config = dict(
    n_head=2,
    activation='swiglu',
    norm_place='pre',
    qk_norm=False,
    bias='qkv',
    init_std_qkv=0.0294,
    init_std_up=0.0294,
    optimizer='adam_atan2',
    lr=0.000978,
    weight_decay=0.2,
    grad_clip=0.5,
    schedule='wsd',
    doc_mask=True,
    dataset='wikipedia_en',
)
Each number is 500 + 40 x the weight over its row's rms, rounded and kept within 0 to 999. Layers, rows and columns count from 0. Numbers have three digits each. The size before them is the row's rms in percent of the matrix's.

# layer 5 attention key, 256x256, rms 0.0539, rows 40-67, columns 0-255
083:561473537430485516510501462526547579443526548487478507489478489474506519490487552483532442530447517463478546505465445461534455429517543535576484502497456502424431475446496489524526529474536471515540517486509460426431453563422466543551495472486522532525486421557471467548492439532536471450513551527478545528438552488497497510483470610486527498555521486505453551477411529525521399505498580462419509446492457479558453527535506545514471539519498473437509502501478471516576498468505404465551482548444519525499498495570496462445519524485503464478457613482442486511509508562415535509455484525484496420487490596440513488454559524538481491549492532533498529470475516473512484509501556474485513436548447457472435530497457569522454503543521512526587531506564504464513471427510471
105:490471532518523548463485480492478450474530474446460561407492507490495510522486488522560531502469460520507547493504542506464572515539496468545507458544494544463550533475583481455533533531453544491512549378441556488420452512484503468506476554521455512470510526572467451484506468517511440434500468570444437462434529587516521491468458477571499497516491438492509516547405484531491485552473527504532483459466452506459457470530522479448503554417469451480493519473538454452509526568409505467504507539474468512584519475507486432517531461446579532457485545469547505553447423552501549528481472499517475522461571482471551440436477472526516437591471546492488473513559529556574478564531480465540516529509532509549411533476506548512477486447457511504514505548518497476404559466566503
110:440463548451559546492535440533467479499465557477534481458529518481567535424547435519510497474493530564550502443502584460508504447473444458498499516497495470522533488580506530498467577513538511455505586503516467575500534476533475526554479503531456512513590510512513498507472526513547462438445478431446581568491488478425464506478580495617499498541468475421493469557513440505456519574509445494419464502479551548486542544545459453510568466428422469512533540529510493498523549492476481525525472497461480483530535509492480488577485566469540542530546386483572495492458423499512513522578545518491497544469497465562462465502518493415513449509496503564508476510523407526514489490509475501456486507480491465525533419446549474540538503492495422451493506485526438527480433489518489
108:590501491491485495463533487488549457491461531467493522481462512486423589489527532418505395568368461465483503487482473435499486455446520550554474554484502551472487527480486497461459456551548460514436438483463458499493473495498491440467444490489502493411503476524472477569538504567537449533534526483517461540537516515512442529565458519437473579580422450466442556523461442478527456460553564498491527500511481503565513464487478448472425544506492491480478554547580509465512490474441420498508483487454526484466538516544433568469482452492445468516480525470472487496520523485483532455451477564493478548549493542515530505537495525535531461513537511565474473528501561519374514492545442495557542509593487484504479551565541523511438458495506502522496513508512507429471565499476433
114:577437520537502429483541479561506528381495468481517496492560500527540469474396447577494511426539589443521513460475523472555457440495432437449537511510488405563503480472464510462514507543422500516560514479553500477418494537445482469508504506497440516482469491518507523504497412459487464530569457517484523483503506505463501438448497427517493552442531471556560456472477534486496513501499489469428467594506518540523505538462473507471579483500560473475533472486538469563473511523573441520561461591486498467539532464536472496469531502531526486461501550487468547488528513467499574462477545509512486452480442533507502554559539462487513492451474415501443525502536462511504584495427519451543463499512517509534539486512605541499544487515390543470481477548536506541509532464506542
084:506493505516450514471515530483432491532440396505456571445443563470468561517496542523570415493502490593528527511470492506492530560512543452491526491509466484470563540560515471553524573510530544522515516451442503557560526404525516530473478505518458497501521553490555527424512496528492530504481487504466521498524451551508508571496451491501521485434499462477551520472536461509507504509517494642529502457515465474495531432429526519537542457505512511528525518475477516453463492490530600454428577568492478529509557530478513476556450490486581517527534450437549620495523477532531464443504478463507483532492567434489518577441439499519543499552568525481512434518435456467526453536472493446546508517454581521488525505489584473513519539541538499458412508483445512491482482543486527
093:503527451553507511430456445395481446472503507524518442486547475505479520461534513456475572490548514556516508476462590461533585493461476477520579462502576454455472531489508485465454464565488554554442484462525570577522539451507542507477505502537468462505518475451460447444567510382496490441474389530467460488536522487516497510552468459543479535489457491492495516448430512557514513579474480537533484412506520524479480465409477530517524461466449472549443506527475503430531455475437487438493494560530497513530472503425478528478471479472494543458583451509569528555458513541482494509503483534528511495493514408503467464443456443518523520537463470470496520584486515464467482528520493494582454494490529537459449535536467489512484408544413440488550463517550476510518485512539536
092:465575484498514496501517533412415459526446466489517539485468495496481542437511467441560509516462439576520511491521521510454541528503576491573510478538482535481542547533503494521494542538549570497496541489471487579489470443543497550555445533433444474489527537492532462461529533480583510470445450512505510522477471490551508580526497554549547471480488441467486547496479460559498530504486446479590500448471438535456460472457530520455455481526428522552467539538495468484483483562433585463512535467471560534471552520481538451547462483446470530490530447455524548514478479543493508472560478466486503618498563428512479483495433526561487560606519562524462426547434499508490478514512482429534589514444552457488465483462458408533522477504479481499453463525534486532451477463503518
109:561530508460487481492502514491480488530453437470488554481569473563515480472561451555523541513514466540546534506538523512503457521519540487496548588509497567548536524465515493465495566523520538490538553514444435553447490484520561508538437439430471482483474502576510551453442464541496431504462485433467513527458461531449491551506508503567558547475440491444512546519497487544518463431500515446520413578463484522431495456525495463508438476537455512518518489527518509555512492538511574546463473503521456571399540508473515423577499387473456503448561514417494557483478490478529532481521529512400461510421505493566441500507487482491480510553416457483408514520433505511539496466539493523510537581463501467448521467451511427481463478482463506504473510559541530495439505437499509
112:494479422458492497514497450560510576573522497502443546470486491491526422515483472511481503456480481475478492533472453533448448458535521561462448558518563480501515486574518466426495554433532499423477482525501491545512472560551535472496476543566531510507488537555477585468458483546444512460554530471531487524434511503513485416536422496496495483584498502450491505572570466535539487483517499469533512546466591501451573475453502557481502480510610511518503460495529510446419578481540610543441436468496397498534507419461552583528526559444487486514473496470491458508480473504540463533544533431489512483455436508474542500577488499516483510484537495578501495483481491482506509421441458486507423477451494458519554469458496510501489548514543428554480450457453517523508491527474479
091:570468551498444416522528576589482561497464502484503527567427511492473501526499481481547519500453517463478510407540502470524460440529521502500467527460519441473513510416427556475483427584504485492555439497505412404420531478506536549502511519530481486445511525554504502547547475509497480526526484505485493479546516471518391493503446468486528529516534428515535576524458483490551535488504502497499547585510519531542480524461469497485478509520488579510498472501504560543483505554499497488540473462487461519421536509575479527430494449573472487443487560482467508490491476493515507414427526543469445552459506592507549551511495444529483470539450541521506430502456515452468487503495472391535525596542545507454448513552490563482502484476450548459449504533500468546502544488583548
095:612481485530466501533506469530580499567462529508514492499517542457480530544490582450458498547506490455482443470547503514515471463504474562457430467452495536485437503515452512489525447472481477469503480529522457357534507528493457487495533512561571486468518510555466474630540467551480514509533563483444442470494516487558508503533480558444462512490505529565423566490496484455448490465477549442554591526471500403530492475521439505517486551464556534492550466545501552443510497480520469489480498460563457487523540521513487545376540469564525474554425545547440471504467519477508498502474450550491521543532510584483557540533559509514478475487484535491485516457516545456511512467531473438493499451565478494498484584547495577459492512520471552536579506436493495541508542537529472
104:459535531549529515487504480526520556419465506546438486551545500497501496474500491518443497495526544476529502434506574527531467481579447447523449428493504438483478468508480518532535514501556467509567495610512505472453559519481555566511541545586469503529530478533512527535558501489508546529465544534512654438495494478506467515514549515515510469517468540517493473494463562513599541549464474480537495489490517476534561547609495494477474448405531537494552473449454489446550515476577485475512434508447504492434492466492529510507442545498515528531505464467520490476513439431502464497509532502467480497519448526509487473549513423524540497469536473500581517443532478527518554483512520441523419480408472513444477493472490519468535494574616475484470509480486404566510500460403475
101:546460538513529495556422540508518522509487497496462539505503477475422473503546500504523543574405472446446555473531457459521497472518506522583469469488513567477509525452579479428454382548485486568495500442496535423423457522465553482473498503478515500500464525598420443511498519533542453561490469551493423490470509529507456482508453495498471557557530537481464530538468488439504496491526550490523537536478476450505469503568533470511477526510494506436456528513540535420434492541469524497511496455481553503549506497571457486461524442547484476453444593530468552502508515463535514466473491521501479495440424594488537464513525452519494452592436542511444479565490546536462509517531533535576575508528507497518445550526451510431456500438469568512499564520526483493443521470569462
103:513454470423475518500496463499556494471497534625497489466543507486429454543516506565465429480506479472507511466562513505507519422500470518532476530517559455462503515449529486494452469519499504482483506455513524461435521539469468526519491500532520516550539406539394497540492514530490496456508534508468530519426525476490501412533465536513511545530519539520432517511435529446510462604506523543514542448570511405508472534487490542546586513381512502471484474535493479449513508467512436442485422503465444476557500461518502503456537529548564488527502520548496461566441491501475486577428508548567525407464456513462559463443487461483582442594485510552484499503538506429511485506542482540556545447551487534544447554531537543459473447450482472491575488491481462507491473499497459
105:558452500551512458518500576537466496566467460486577478531456553438487509458482502498471485555500560488496530556514532450474550518447530491453463467455507486566562486499498522437507446595465520502505464469516512487517519523521538382465483514464487460422536569515478460538488467565539472553537430545441420504544473484525500513490520456527498527517515402562481490558521528428466515505497520512442495497514486538537442479517496498500577535525481525530448531550478551507384473489432500461543548489477518476481565567555470528506501454538507553458470506519491518531488494491512563477463448550509518634551470528485519499520497495493494519485432533505500508516509507471492466544465497414600513546507555474482510469584548510488489495439450544493458498541487509556547521543656492
098:474566494559551545550445541483446513506515469502550553444510487510494488487523486534527514489542490575530457535524514563472550552490533514490549512549474582574530514525466487474536548512466548522481531491509501499495492458554527533501427567428420496580518487497510583429482479471521520479540448487412522528501468485543555535438527466529550486434483468482464499523527460491507521495472558478491465528507463553446480487508556514535523486479482481543507547508470537550430444488518564509520503471603432555452516515486433420575484487473456518467546446516495547559525483535494542530602478462455476522448558459522422442463468577514528488554513599491505511593424510492569499542464532541459556506433538465499504426434488426494525459438483481486479522553475541493501481525535455
106:494564480484501523456483552441519503402458520534414539451455490513411528529587501502541459444531457515485488531505495523508550543522515500589523457529555535380487500497503464547489559487519545495451539495471546416551547529485531544561509518524512492527481458487444508484499528498497562441462517531552544418481546531549494418503508489500494491453529530474457502489492490455547493532469495533486565406490478422523582464544574522482471489485553447526493518500457430440502504519545505412419511496530514516512451470472446521508487554496491423555532509490493470552571478488515428458514489536530514438500479485493515428473501528475603486569561450477543506512580549519465481538473495567466524486503505541444497547510472486467526510534583459541494505506484490453460555479437399
092:471515496507414516496488465463501541500518466518560480479600487525529400505484493529511499457484602514507445517515511507510479517481509478400519464500530468506514464569576509485470477460511483488540567491519443505454487448516491537484485506494457521535523548443505458439553476540477415445511490426505497563507438526434489473508513567547543441472500460526479450480495541517488458545485436413514465391511433492462503571401526506503542443487490538498506538496456476585534498551545509527584499496495419515499421518547513513498473496488510511580555421506484522500481503538492454566484500468484415507497517386474463467503498521520427473486460487488459569499430511417558490472525465457528494490434476417472445508452502452540527511507441476464542440483550495568493442502469516
115:512466531431439557474492486480573463479462538467486493544486540516535534512527545415471483558482475441518541443488476465498486498514530477456420486492442574508497527417484547500461476468537475452446500523455491527486467513513453492535530491508484416469561508472505451532507515571545525459433547538473475468536555520594488531533491486476514521560441565430473484460487536472438461451534521489564419533537508493526459498534399489463440466571500502483531454494549469490530506533503499535513506464498575498441505512494529481439438496503422498508452579502500529455504546471498550408484473509483483562493538465568504571511504481511490520554531420493473441534596550590414481453547424525507517459607516528464453541541499481495470475535510504498536549464474455515582474461461546
096:483532504537494523479549470418529476476519433450477525580502488509507509487483524419589549488477465510505507490531564522519554552533561501507452510515482524486593517531506529548509542481518485431422547485455458572492501464502483530498497467475515431530536507449495432453484518447503524433459432501595430429520486556511496540545515513502497491529458509431489503442446461508509504491511464533566467461488521543481491493462536526459441440510546489505551514468484443485548507565440452492528531481544621497485438518468555537503446454504531475528538432545543474449450523546521494482476479475529535574551573400556556516514448516501487620556541465438487472542536523572455462484555483467487533526551524560454501502506509400534553451529444503479533486515536499485556457516509541
109:545479437422497530500511570564460534585481470521526539488524530492539416543488470527556499548472574533435458557491434534428465536503556476440508563488452520509511493544514495420511537488473498508535502454433494489441408492440565434460445440450519513468502591482498506472412491527497477525502543550472444511491427572444473486465460495489521453505566474520515506555530529542453427477545497557480498490477455512500436511473573475487530474522477558478503503457495485578520509541481561545561583563436526534524522532501475487583479470469505492488494470478522542407466480468556488505520498447454460506558547466511505484590538559495426485478467505482500505512446458404506444487558502451452497463463471478549501496455511484427493582474490507470474539508485532502435503481536518
111:464545509489555450498522529499522499478452487471512560445472483548479474506582488518545494467528486520502498516495492513454552537506458503533554496532489534545384479505502443464514563503542516519496527505527535481457491498505585511476486517405406484498438523486429541503500546501510451510533496570530541551463436487537570548456487473518491532481447497472443521499477489512507548452472499543435564436503518541489581474546553488397471549451498487477451506510469439504493451501496603489505490483499496532511451447508463509588509487475474504516547506394494479569509427462520513545545503523455462434471479488509541438510533522522449480512509515486515512433470519498453476589399559530515547522500488502598560485464515463416479517425529472503435478502517528477468400432549384
119:446503587482491542502510448396495501441500478534510480416463486479537543507556559517495482498555440503523469530519470510515449566491487525507499435527508535472477551538617485574553521402465486510523497539446506542535525507512391508489577527531531558543504409536555476476565510550503547431493494369536530448512544501466508546510542624458502473466491537493557477438456531520541470516452530501515522422531510405463524444548506543531474498434523451561472467476467513478605521463559492493491505479512445462434505512497483488463490484482518507588538494497471494505510513493510466504476470508504571502531517484451475470496503460492502569530595484470573524483556520488472508493534460553466510466484455463443473492477466507548490569514529526519519495443512461446488518526437479
086:561574524501529512465444465551493547523578531418435496503556518452453476510531469449516403506500489504502484526454500499512497520523475482496484475499487493549479486509460522527550455542499511465521541576490470512641516416534447527548529550567440531496541539583494507464497501450477550526508595459424504494524546424534507490485522528519457438512446558547472491503522533494500387435479480468484507524490550466491512539524461467467464464538528491490472512531491589496462509414539500535482491451506499520527479504451517475527466505464483583472509573501525481452529557497524534520514474526429507444544516472440525587549550428516507454497574554515488526479453491429557547501542443404473471468458526517535486511462553559515420477535495427466448551546475506514508569527502540
085:492576486465490484490545472533535545442558556555471534531513430501560504508542445519515505487570556421532507471450464435461447514565539430487514503468479501567481493483455505447534515541564593524472500558544484504448478450507540524474502580501527543467468474490471458513507498480478504460519497559472519523461476482569456473486507470529510468604491501518493542537558546504474535515440485493571524522481525525421478549469521459414478506480499493483510495472480562481533500489464605518477476482475520586558509457492526485401437495454473528484496512503526499513476531481464418531560587530449556450549520489535520541497508445554432485534459480475457474495493538439560476492454471503575532529482512484499537486475495501447453534586473517526415406492478529644524494555551468
096:494391537422453503507470477500493495493444553518552514538513456470531514472545527474456586487511500491498477446467492525512506472486467497479487427520508455522505508528416544469459423426530458542503517459501500502468509599408484468474461574484524488493513461475525424473514472519511459516464482575562425550468443543471486469549479457478606515552529458474442476457468514540491487545539522473478510485493463452482412448433497507522511426493426526532494514485499456447585564468442419500376459468417501500468488539543556486435492521507512514492496487578493571491452519459535527539461508451524534541491457484442503433523424457527502558522449479504435481509506508542431483474471448528557497499482525472562485501514485478538498465516522541466472425456487449499516430569497530
076:533610484461542472504418519557481478547541478430481517511468539511536445498522454543525529528497443460441535566506475506537507500497471475520485495450468548555516518493502539467533523469520464494549526541525426508532447501492570474482517607538547509500560553535479508515495515512456537490513529494504532476497544525481447513507505536526327530524515511523471466571505554505481519464489440526439491534461537410460528470462549453528444549460556478503535494559506485473500563439506506464454488492478496468514526492458515510534522499471538543442496523533432452437522569476488448514529440586488555496553460517501426575558523424505495498516521472471496435478488546479557519459580421447507505537507513478453564395479515498496480547488483462487556581473533477568410516566497470
# layer 5 attention query, 256x256, rms 0.0564, rows 41-67, columns 0-255
102:514519532501496488505561487465497591505474502431536528515447579508470445528513505494480533443483513561550438510501470563518530517504506478482509473561505473490491466438459469507491511431569529469541459537484476498518447502504477560495520437489462458570559491402556558517531519515494510586435520497365516516579546490501557447492524515440524480485521492530573512481503500501408487547489483546487524513529473505521442552451530511540447548516442526551536479537487518521464499485584525440489539528514534534415473524558474468447496501497521533539570514511495455540481536529505423455459447499441539514491459468478486528470478522443559535449530439424514516509530463573582538513599537441506440505424481509527493525460447511516503544526551512445494480448431462523502565456424421
117:484513511472419562506521524478535528474485429426474453518527501536462507537532549476490516509488422529467552521527537551497404542508460521526498497562559477448520454506457471477520464535546512474530514511486491544455506517445501543538530446437569510512536533502473452455537486516426532531504491500559416474518550563482434505460451431496527497526501447522553529444410575575531463504495521553526550516583503498467550413503552613490491525431547552501487478511444455442529510477536563503526467494503455477526412477508470512517553544478518509487565610452443506492517507439497460539503504494454492473523490460481505429546432454486512486522437471398557508494515544520508509469490500487390492544525524511550446549525443444501514448503543541471534473481566509538475498540467437
118:510465469493434530561460508518530576491549442578591536581517521428511465491561493507562495494575497504436520541546526515471547450508490452442542521417469463511502514483499471487546509436431515475523498504456495464534467542485558457490510530530432511510461493544487445487475519562500570551497524571487487493472516501501578515498484524533505489501544543587457463567559481498478482509515454534524470485381465442520416521520438482503537508570517457430517445463536584567510517450484506463454508439542519484549534516430508497497537514524501466464440476629531541451487466556489482469516513411607529447500548519540504460518527461554479501538546480427563508503476510485534463442498478495514501431493542503509451489441518517494456485492471553498519473491457438478513479569522554
106:448527520520506511516467563484524468537510486435538444461471517503549487499466539458489460537432535510522509456481417517447520533448505505439485511465522504498554453517502548492454450495515517418482570565420509557465530475579501519504442571427436429489523465539521447478560557515501496564510538564513554493513476537523481460511507499597522502547462500456477536491466494518536499511465432605561420467556497478471509470491500461523560529464454539488493549414487469526470512480523560566470589495541477520531534498490496471455421486501480525519487414534553538476408553478558451508498470457501433618501502432526514543496494469463445550499449508449528544516533541531460526444503529435550499497541491543474525479488462546442524546535525507542423441496457535544459529531546487
094:508528525470560565503511513524527513519530540563455568499481508476497503537563478470507509437463523501481489502511504456515534443558499489473462499556520526460469490420440522477529526468522499494482480507511440445484510600440465422513510537486586474515541506481480615504452577476562475519498503488458434430500489502497506504518515503474462537520424462559484530465494529490498460533504544538447470523420469493482433561523511550499505522442482519552503489597443488466433531483524483483521486494449492488458473510502548551482509563451575464537507592484505466588477467476533495522484470486511520477456557506430514480447543598537553515580473486524498458480577525519522493540509473624437496465464500575501476571445530487402482506538562443519583475504509490471485568459431428
097:474509580479550482543560539470519498501485489506455461530473539563454457524542439501487477569416514491503438417590476487479525465527503575494553489595522479473485483434449500528498460460479528454491453494461466432460465476568499491456499536447508529531477505490544531509465515531470490580462531504531473520543500555510572482435453543468470491509528495563544509520463421439432551500471490521492501539482458494478461565475537533537521549615489476484537523553507504503531456568511537500507525483500548485476478497519566505477539505541522506572547490494478473536524495468504512500423457469479631468500464491481473500509460545437536495436483522501557427500522509476616494451554528494481542510489569503557489510440466445471528468479540481455514535531413486353541489519425490
097:506506491490468496486509478523484557506496535500468541536457510539473479607546488518481514442515473528451427506491509467524519465557454449511554589521526443482429467462447468528529467461535552465535430520544484484557509523479488474459581417542500521584490478443498528497467500469504525572462505473443425503524483529486532510479458555401447506479486530570532488514537504508437473456522558512489569588453505505537473527519524548502467512522504496533556445582529585499483509475532484429516513478472507540477453486492527568486543551466490509510523524476480450550481492482430473524393492468550517475500536519459495484478479563501539487521524444454529489463496482478585504493552519499452544437508490572480488591425489437447448476574576517451572548545500527433544585484407466
112:517533483515492558496502490511476497469501549460501465480571496539532530519475517564493548459486453534500470581449474491495501449564509437492580551529572477504407506477456494536505453515527498463497419510476476558561534550519495467513533561465513493504527514531571460418489503454469500495483526569485455490474509532552577504487466476467419499524504518556506560460492532533467454515485474519486556432589549466511391501496526551559475497432533491568537514524501547523455526441494542425564578526493485527476536503450463553569485539454525485481482562515521483558476502417444490551504497417509455394456484503443533526506433503479460513545579406493500527436548522483518571423484524450458425537491508499499532577464502453552537532559519482453532517460493527531534530524494497
107:403482476516507527529407494450484426419546560508540450482523498521502463478527492489547551535586510498511561488461525493493492461496475502509509409461501496518494552464527592482527494446437483573547535369553489544525471537490471532461528481561557425521481515440461437476481529513495513537538450489482543456563505520472504455500533462503505496501564494480502471493437567562503467501507502480498464462479471425516465483493507440475426508503448485533505534493504585519466525435490435436452516500446486455497519469509462457485561600429550601443485495484460512547501469579469475464552554547497524480519509444510450563466495487546460509517536476429531514545485487549422538530505500534476586518531490478519497458485565473628522453474513504496558476475552480512513481506494545
094:496462502533467512487477477490509460503516485447503558428495495487466511519480506504480418457511434494498532500498416486459421471473434395499500498440515520458515477444528467435475514439413473471483533625457453492548449535513496490468517534486448493535473508519513521479510460448499540538466550482481579509396525512518575519558524477536525494482431516473490526503525435460522486484513536496453451500438524507529547473460416508488515493499543543395518500489551571532499487355526559524507535510549446455526568483411463497487433531459544501545430460544520537497457548558468543475475443515540443513451503473500430498477519452511536519568545507481523594503476495498459548517488542512587465455517466480437506528463426509465489512548507489542507523557428537524553519504500486
102:501499418517469408474431523523510511456547496523548487496535484440464545490429452486522508490557522415562536508519517494492456502483524428494459486461413501545529525512579483483498523523508452531449548516475410513457490516522483498491500492516465492525484491555569478563506474474535511454497523509518551503462493406472505531574524480535523498503523534447520408524554481477580563537534457415526457513413525544510535491551444465471542446542520507429482556401526496513478477505514466496466503507513534510511563543521506467462474521527507466399447532593566545475514516538502537504544524534499556521502481513598474498513486461545555505521528515591433485456502489529462481584440512533625454490491467434437529475565510534496467505446420535568470494526500496512509509467522557
101:422529447582460498452480481512493453484573518480481552502510494545486508525427468493495462521436436495512515507530522561468443526493522522514530471489495512401544510536468471447441543527445470505478519493527493558520523461500508514446462450463503471477481516493460452481519511423445528461530498513548456497499527500443490508553479442498537503493579468512476564463500500506571529436506466508463504558497481565408500487486503576452547511448536531511504544436480490533499488489526606513448450499498529475538406431449470460489404574470445511524502533449466492429467450564577502504480546592471471531486547447491454487411516492525505438438468541539469541516441535528424426490506462468488425504528566461531499470467476476519487465462456453476466454504549471564525400452504559
103:490467547526505446483547447494530539468495532472534416507489550525525546425474487513470549444548486488592489533511505541540502542541496396490491475449483546541471516499469416453534534456418451496538497571467534586552464443535466514503509537550409494499471535466591555515531496463478508474469592558396584506524492476524512483522519531478501463476530534491471491500604461458444480541467474543532478497470555499546472506460422470519498502574479542475581485465535506547536461502505494491502528508556496565516569485468468473511493486513526466530460464564512417476474521540516490444541498521554488528508520520594508560509525478538445516456619484500434538502435525507548546531530514433501457492509486486467552476502484564537505563543466518509530505493429499529548540507411522
103:537417506507486500466521476466552467440527500463516456473531533513451525420502519378483548527500524454538529502532543505482510576497495502501525497489494555488506474525526518416555495491463438522485517509443466517491502488501501550471510494479450498522563567468581509545485459564508539434491515502479480456527528458470517465465516384497572504430550499467528482454500452471495528505534486480585475492464459493575488513513430465472482501635488512493480547464464505496504443555509543513435480518497560537562460510504492427499502458532569490470553501549492509533541527611529506421514462514436569554438548464542471557497481525506511547474544510485419498529582440541574505501466511457562401507542530444524525402517475528527494588470462534543455485516481444505526519519522472
101:536489481462523560551457522516548509589420501515462490461460529472455463514530566448523519461475512482497436445486418554499451490493511562534454532483506524494489458461471424510494500509573476451510509558446390447488455530480464506499487492535534473472437430489525568491507543534499505518481594476476557401505516466514463559594463558526492561493456534438497481437536489482565552578517529521535538526465463484488534485512478470500505506464517538389524501471494502424554488428501456496414473470527472495483518499444525574400515503529474539489464551504548491459479576492468492554519484498537509491483533545492518585470513480502543498577534479441539471447521515506485497529552522486489533452524423484454491537538494535442465520491495509591525494456457508410504574523439565
099:578507473444551488507588509449505477512482572498469545453433525530521521567477509491482542503492514547510486538505456488546498456634488535502560526550534489518448470444489484545528456542589559518577559542561459482501497551524514488522552491531533523548462483457530553431481515424533416486487508500457484490539449528544452483487488544470399444516497451484533507495474529505420437482529571531536530505536540545520516457519537543519431497555530513577493467538518517417474545570470498437515538472459516532488487458474551572504484482472507487513480462456428457598508518490442528476488469458536503511510492546452494551538419543449476496534514461453472409474495484548555630524498467457469492502456489486500507532524439482475520493571541502436534548498488550450493522466505491
106:465455499491504467531557459498494491438550537494522596457494535504493515441546449468536446516471503532518470524553548529530438471533526495523618506570476539542470496513484504448573520470488444523487508402552548525516486475496489468466501518442485512487503518515527549489449513553528456486503456512500498528508469495479464478464458491466526389485509414514483511549487507462494549502477499496531510567460500522485415500514479498494422504566413494494433494544494475494483489554579555538452464555442519531497420491533490426577492487546487480499541464513482527614480504561541523413488550500449571531466529537515506535442469553530444491457522557579373503543414441532502478529497510502503450497462542526611448487437479489448505527529545511456519452499520456507544451521468530
094:531576515463541461507488506504505467478479462475386449511397487553425582504496522534418514492514451448545486426423502498418591449512516590484538520512471497491510500507502562556532492471532590482472474531498533503468540556544500539475459457463512458562512520533492483526437469438467532519529469497610437493509492592439546505466470425445438517515523528494508546542461539506424460483470525531532505517545538508430559484545558506489579462520570520541472493533551488511504506537551488477569534475471524517536479456472484485473516526468531541518555540459479529552508523473496516497496480411472559462518488488456457564496516509486493530488554468501497438500617494514521529461555500460483484462519537528504519516433505462539519513520584430527511499589448524483502503445515436
111:456549504513447467465513445557482559475566467486498476525560479447444511550512492497542497498543539526435487520514562520509509463491513484426502530478467461538525510571487393521470479478384524500440465552469474503602523523503480476480455483505489555451521472551523471520471530513447521536466502513566488567471542539443542555498481522501494474520582618551505483534486436553488513404538432538490477489504506461463513546526552475517516480493548494515544515490440572483445505417454482540507511508522444510505483535503486439579456540539578419480515503554517482415496514503529476558436498468574455408494495530529551455491568474471515487475540478502492557498453539456496455455567538475471468384475464534498499453483520479563477435483480509478529472513566515513502510555461564
098:484556536503598442511481469518493532522513562509494519509480528497467540557531476511479494463481487483456471499478573500534504497430500515470529562521459427503456465514449462511517509450487524476516467525523517443568489554496476507480461537541495540487564524501472542537462475509516487585468476521505464592502541550460513507465450549472512513559536608586511525550470478490490466405450502487495547527530473499474543558478554511524472510481515499507490489554528534527519449515502498494537532501444504500505513510540492534511534530572487508506545543469560549550510563457449449488478423404533494415517536538510525481531561574460568475443544505476581516442496503493531465414599572456496499402467534543498446548428513439560468434551553484463540525575528544503541552514414421
106:475634485492520464507486465455496506493461502493430485515441483497446541496537513535482499425532461548508511540412534457535571484531467504529437465534483581512545517546439480567494563532557551449499469536485538452597487538487529560518432513544571475441504529556496527527480511469537501450528509472526421430514568510459510495517549509488476530551503457410451529458516580515497459554456521547470466512487502450484537549564479486504536527422530482545426489510500482519501552421521455483501547517547488532463599527495428556496549561439505502525547549485526470568526514397492469496526487538490514450536487527473538483489553508470460490541531463475477509448595567530424511463537473525442508526508539500509528510532554540537476544565531471540561508505454528534526548465525506
107:470430444497544455515515498459483480446459464461508523463447457528534489492552520472513491494465477584444498551487473525498541530610541526513651540496465481508486473536483472483543485504550504487551458430489557484507488462484497481493503481532491525537380467441531538391452459553512470509537473486436457493543541525560449475469503527437484428487508467492486484487463541583492512544458562530565537577456524528521437484453536572542473481527445491600468528439562500576491504537513472546449514536550511553477529507473489498495529495460470475584468535487520498552528466529496465439514487511598499536489508498448509477501526475529516506521558543482464478536486479482565582549471476512449453569454524492567444522492497503479507475576544469432524530434469446433509516503488548
116:520496495478465533513469461561474524464539496529465512510542524549555504515460468502504479509516547413509423516509555482444522575495548484493533511495469444489478485515482535506560534530556497544415556469539472463446518570486548529486421465510504503581587521488517494559489493505432477443524432498508500527461404486471458485474466427539515536464457468555516488508500536472510542505491457430462571455533486593499471581481594496453500444543545502566527495516464449558437472595513502506484470498401537457511428536533484510519501469501556438451440487475476450461512458567545538432492586504415426538472507542506427468470494558562561507480436526532429497491466456486478428527490496522504457542483520468505561492487533474464536514441507490515536485457530461521466429475484493
088:560450461541452461498559450537525510456464504484526496533466491495525481514426522512496509512468472469476480465504508449499469430527548463476458518487531429442525453479521454524463511527514486511536467515509490511450465577514502508458487478479561556514448510505523503495541536435438437560472458537522465499494497476507517527527397464475469514482518448509467571481489489467586541560555505554512525571554523511490519504505542510450490440472469551472504501500525458504510451552436529466531445435457549467518506486490558497509481485532451486446460419450412486465497504488461565504607606468517465532451505521488504445515464580419577513542504415446473461559435563508582515556512527551536419553479497485459501585450536513497426510546454518533524479456515586459490412509442500
085:550459573515482521587512514525476525454462503461493567477429587527449486523419521482485545476429456607569458413487475475460461478526543464576464479521555456424497486489507467484461482487505481510599477524422552551513487561451485526511473480523499518472438491537444536517511480512482545531534503489562474442542521553508463523454437485489495454507523460484541548446521492524538496615554508567510500545552456517530481542526539525522523467459523510421505517499495527519475503526510535492563457427434469466490530542450480538533568498503456500498527552508502496528506499506507533428564577470477451444513526607456501495527496559409543548474471505486489469575496490537516496513545451535555392555483485530518543544461510533515435483522528488540504513492514519421540500505414506
086:419460511449490572560473518525464472501485481502549510485510542561480587491489543482518473435514511500567544536514516550499482476396513475481470491518452521499498504519554482514500519486524506465473458467544520529491518438486441497507492546497489485471510461467510543539444477565480571456547510485485631547502512563473539435526641480486487510520522520526512472525460520527497498433476503513455471426448481497500489520494552528485492540436515489479553493429511466494512500451537502522547539573513486493469531537495447473560554509496541549546524458485591468576535478493492429519463494514507513532635487578503427496480606466464489513485519464569554554499601465475480488483531499508473563465494465510618505431486440470418512459465523469478521526530510425552503507530471433
075:513436569522470443578568458507477527509496561497552467465475441487536467543434480502479537429440471534586436498469517516487499462514481550454571539506503467531483505474410474541515500537484471483510379539550550484526494489456460482453553452505505556512438516493468517543508465433459483614505502561565464514559491541510446501511477545430477450511603483486532556514512495495515513494486521497520528611604492533484434531506542530515535472501472502519492530534496535496423487575466515544493506451440508489486476511476487481525516537543483492430442456470449497541501505519480553483495553487539470528509494597457508513573508566532542534444469504550524465490422551536571513504510552536559463490479449508449490522436536564498539501515523480494435462496487550498521493534460609